python train.py --n_layer=16 --d_model=64 --qk_norm=false --bias="none" --tie_embeddings=false --init_std_o=0.0625 --optimizer="adam_variant" --lr=0.00304 --lr_mult_o=0.645 --beta1=0.95 --grad_clip=0.5 --z_loss=1e-05
Each number is 128 + 24 x the weight over the matrix's rms, rounded and kept within 0 to 255. Layers, rows and columns count from 0. Numbers have three digits each.

# layer 12 attention output, 64x128, rms 0.146, rows 0-63, columns 0-63
132119101140107081158179099154095117091116119143090142125111120098133159160148145168153161098117132126127121140119136119146119137134131131133094150144130143108107087133149122127149133134162132
150107086095139130149151154091109130134123082112145111133091126158118159118188123145134156135141151172115169159118116149123111126102128160120114130119117135123139104142128130120122140086104128
105148115130120136087149114136135134151153082132120118153157082134109127124125112130170168163159131126169136151090142116115121094127168124144144127132131116104145141140112125124133124136117137
114133142122115193100130115092121094131184120135127142150128135095122103087126073154131112145141101163146127135124128158123071120090121136103143141096145125154140112152129133106133148105101131
142128124112128132137099103127089152154138172134123107169176149121125127127121139172141190114132132096114131132118115129134132139132147115119134120130099145121129130127109175144133124149163133
155106110145145105101134086121139127114139126104074138183125088115127137144120123104124140153094118141155147141107144152131113139094156141136153147143105106101140120148145114139131123145124090
135100118133161119129096111148117124150106138121103114102095134138186133163154128191149073121132147138147125109156152153100085108119112133091129133111132101135125131143131104118113128131099128
132164130149137092160138122126101086126157160157148149136131096135120106111143100145093123135108116143084141131126152145148132146146109147112113123138165105179124147144099142103073149122145121
130090139087075127071073163146147130095102112147128120075097130109127137139134108120121081079101107051108078139124120126127197188091094156152114083163111171121089126115158126127102080168158097
114166115164144140125133122173115109097137126145155122113135174076116163126154148149102103108107120097104117125136135103118124096111115121116139098084159132140130132142125133135115155130116147
111145084103122136088132161105142149142135152145125099129114128151146142120095160116126107154142128150136129129149137127105125139130147124121122122123123133133129129120141147150124150117118148
136130134113099109120109118067192126154118127147115129150122076116190131105140043166168108173140091135131124156153117123146130144136128156130145131110106117113115128147144137111099104149133117
123118130136116121118110101140143126093120132101139134141119135087130135128116124126138120130120115129105154139101145127129135107120111127126134103145125109145127142133130134098115155128141133
119137199127153162149148093131155145129141145143138112144158118129136119151136113140145135130157128102127156146122135111124127119142153121130132094117116133116126137129102126129134126147118093
083156171110119113132091079157094098153106129158078098091128151119094134113069112120119092193197144091087127143108121100129165138115074120124112123132109139100070116066132086112151103069141142
177112129150124144114110115118078135132093152138120144107146118161084120105117162117106137133144098113135120091098138126104104085097131125117144112129149113142141133136124132133123134117122161
151097106101139164148143132152116138119175092126116113070098126138149097171143100138127144127083130134099151139121135145148150135111109150131164131081125092125162127139116103104076116112113094
122139129120092119099167145091085127122095153089122167141139073127121109133143110135128130150119112111115132138131146116117156120101119132117161119120115136104136148143136104121157116106125111
119107158108092128147132157158132124129128144159139107150129128127169126141142129094139128135131165116180105139114138128148133105119145077107088148163128149083119149120160168143111091141162123
093101107105097130103141120099141110124105112103139129133110125110102134114143097148113159152115099164133121139150129159108117105119120143122106103113145153156137132171119118135137130125130124
094142118140116104088147153140153124154116130099138141129152129141122111092092133130099144145151116167126153192081157143172140130151164126150085150103143133110132154120084108166148142123121096
141112156152069136090122112144080189126097086133097156118127098101122150134148118132124121133133141097132114116142083113132125129095106125108158092112138176120127123126142152141127137126111148
132149095118132104155105157144156100126160100097191106173127125103104109132163086094166156127106119128111113105142099116158116154165120101098129115136121136154104127120090150166142146137142127
106106168129126122122145142101128119158148132127130174112130143100134122122096094107103108092111146138146117123131116126138139155111133146123121143127095160096090106126145136150142136122160127
162129129120104178074102155136132158136113110129134167100169148168118135096118145106138127112185160110121081116147110149137118158108105149127132152127154131094079121116156121121144123108161153
122119126116167140187139112132151195097156181157135137191107094108130152142071174155119172123144100163094172131164127159143134139144149153143162139095138112155200141157114131111100152142099114
100085122172157134196112124119133137173115105156084123100099149172168175121165139158161135073083129130132135136135107137132112117117100146107127118123119125131111128090159148122099120115144142
178134115154115138132157145145114104112119143121141141130146134114120114140106130128146121137153120133098150163112132128131157144150122128127135122102139140160118180123118143102088169116128120
149168108141124114142128135090158119139158109112119152108135091161152111160140081075135117117124129139138111126150153137119150129141121134167120147113121120141137122129136132126107119143129137
131132136118094107126129110150119123126142145160132125123162124164124152125141121125118158111179121117132136101130145126106120143137117129081167120148111138145132120142126147125124100129128112
119151122158112181123115117135090192106127096139155071115117123099119122116109144134136124149111110112108112138118144121107152168136102120117134120123135114165128145133112123109130156104100165
133114113109140132082149138126164145115142135116116126147147125110104157196086104168131121126115138123115109126165113143102120120120141137172123131102128150144103095134128103147135096140122110
147119089162144142120143105070150163159095153100072158090124154169085160116085166107127143140148144145140120127107143152100127126130120128100122168153144110164127125118116141118100108073154154
119147120077178125111151181146163108148145105138117088120133149152096162133107121149129102136154126125134107133142141107148133129123130137115132133133129133106118132153138126124147108145124143
076114119145122104124121144179125152135116151138136102103116139158137123146085131126124117115136138159148141119114118110119120107169123106126130118140129113161143144107110141110131163139115144
127155137126121097189131129117122129134151117147120157137149121155185117106109120104140137145120137127144112128134115122109120154117138127133114139138116151133134102149119128123125120115130137
110139126095128144165116167132108135142164104133125117156099138097168087127153150110100128155089166166126178129108140148155094117177122103113131099122147118109162118116111127097144178144117121
084119148127148108087162121135112142179121138127069148132101135133091174105148118130132146134158158090128096130167138128102160165112132170153130136124110133106091123137157101133160086138092136
138165175120104119082168152104160133135095153179139149096151092153114121124137107125147171124103157158135142136103131133125111112128145127139123130131128109137120125144111107121123130130108117
173054154124152106098161133144122092119108129123141164151131100123116067105135119151131130190084121117127111116130114110114134123110153156127127138137133139115121099128158151142108115135141146
160161118083118139125123111135111109094135135134141134104121132164148114110164147108147080122148138136133126115138118139133118117117140133133124123137148117139140130148135135150130111142136121
166164076179133118127124117094101142145153155169114147110118108121164122088110137134152110124096126088145112096099103085115114123102124113122166108146115105115111126082169137126140133128150146
142112115124124116129117161105098053140141087135106101128108112115089127137116113100127119127134114131134097098138099115125104150129129139162141147130114127134110098131102110124156117141146135
118160136122158168097117119157175135127157117134104108158138133120133098140145121126137128182058086144114150168156126109114144129155151157130124108140130135151144131128109104142147130136082151
130114122109164124172133126177146095145140144124128132097123198119128136126092160137172093094141155153132152147142121137130159163153154110151125158139105178084146142143105092137169135108107106
116144080188197170129079114132116133145131130123151143116147134166101148135101164147049138116119094129080151120134184129103161115125146137185124119112144154131157184135109109126143136123131107
102116165104155115160106138150184111124109107078098115134088140095178139147145150152123150112136123136126098119149126149140112128112117145101104160136130102128104114141155127129085084134153129
133197145134145142142164164129099144072147130136115116150074100137167093129158139087105113101115136124133156122146141113130128093155149102125131129103115106106153144129112141151105115132156116
116113134136142120127140137145093150116112112093132141137159144140120162157148137104037095116133121131151113131140150111145146118152102086125126122124133140113120168119155126112158148140136159
123103157089098150114110100080111138133089129128177090105132131157163121084146122169085124145163130111136102138111153107112154139140154130158106123149129151126131120120126120143140127154133144
106095120114069141105140118110121142119142113120140156123134105117146118156125118139136092134161102125101116116151140119132141130086082144121144137105124102156110165112159119100076123101161143
115125116114123079143126142136135115151092101108154120126155169102111162133136147095160142122112117141137131133115102128108115108116098142093159113130145151156130135126125144115117118097134157
121154157146196148148136120130136101085141129086093122140121119147132095112139139115103165112142124109126147109120141109095114149132123102115119106133084114140112129121123124157138155139122108
111155153142143122152156084165165128138125089176163090168156145143107138111169172133142150150119145145117133141175120151122145164129127158168136141133121156118115123127144098113131118116108107
104118089142076159158100151151098138124129117110142111122105157113119122103083147121092120129169090132116126120112108112113133104113116125135139117129146141143136141122126137111131119112138145
100150156127112131145130107145106144138111106144139132086142154106118133166142122114107103122126132128127135113127135130133124098110116112141110135117120144109155120134136144160110112126103147
106127107131113129117124097124151120159131097109178145137124130089113152099147156137116128104147132100157112126102168139144147120120133101137114121133157148105140151128113101156167119124110110
140140127161136082147133100115170131110106194074133132129128144157110091137099119118108174121137153133162124137102128136128133121125129101148102160161107119110107098118130111153133117109144142
132078163134145087117092081083114152147096144103126119149190180121126096111110138079150113155095123131161135099096121113141098063118140107127141095129138120140159146110137147150131109154120120
115145133131114150131149138089167119162131100166140127123141131108097137155121142132122153099091122128146141106142144131121120127122132105131135148134111141093160117119138130133156101129116098
096158132123116135112128175103123148155117164134120138164126120110095145146137122126140128123141120105119121163141106106142141160125099152117128131135113126115095097099140100114107117105098138
138168127148119109153127099109132166097117130159162074122118112122105149125097087102138136121146129154133161131111151119127111089150150113150140134137138113110134158127139106119188146130106094
147103079137122108137073098136113123139108149110155164090140155142142150128123143167109141109118148120135115125098102102172135146118121126127119133174101120122095150091146143161143135145149135
179134140152099136141111177113133122150139139121177157152142103175175115141123149128172121117150139113112142110138124129128129150161130092114107116127115118146136127141104131161110143151119086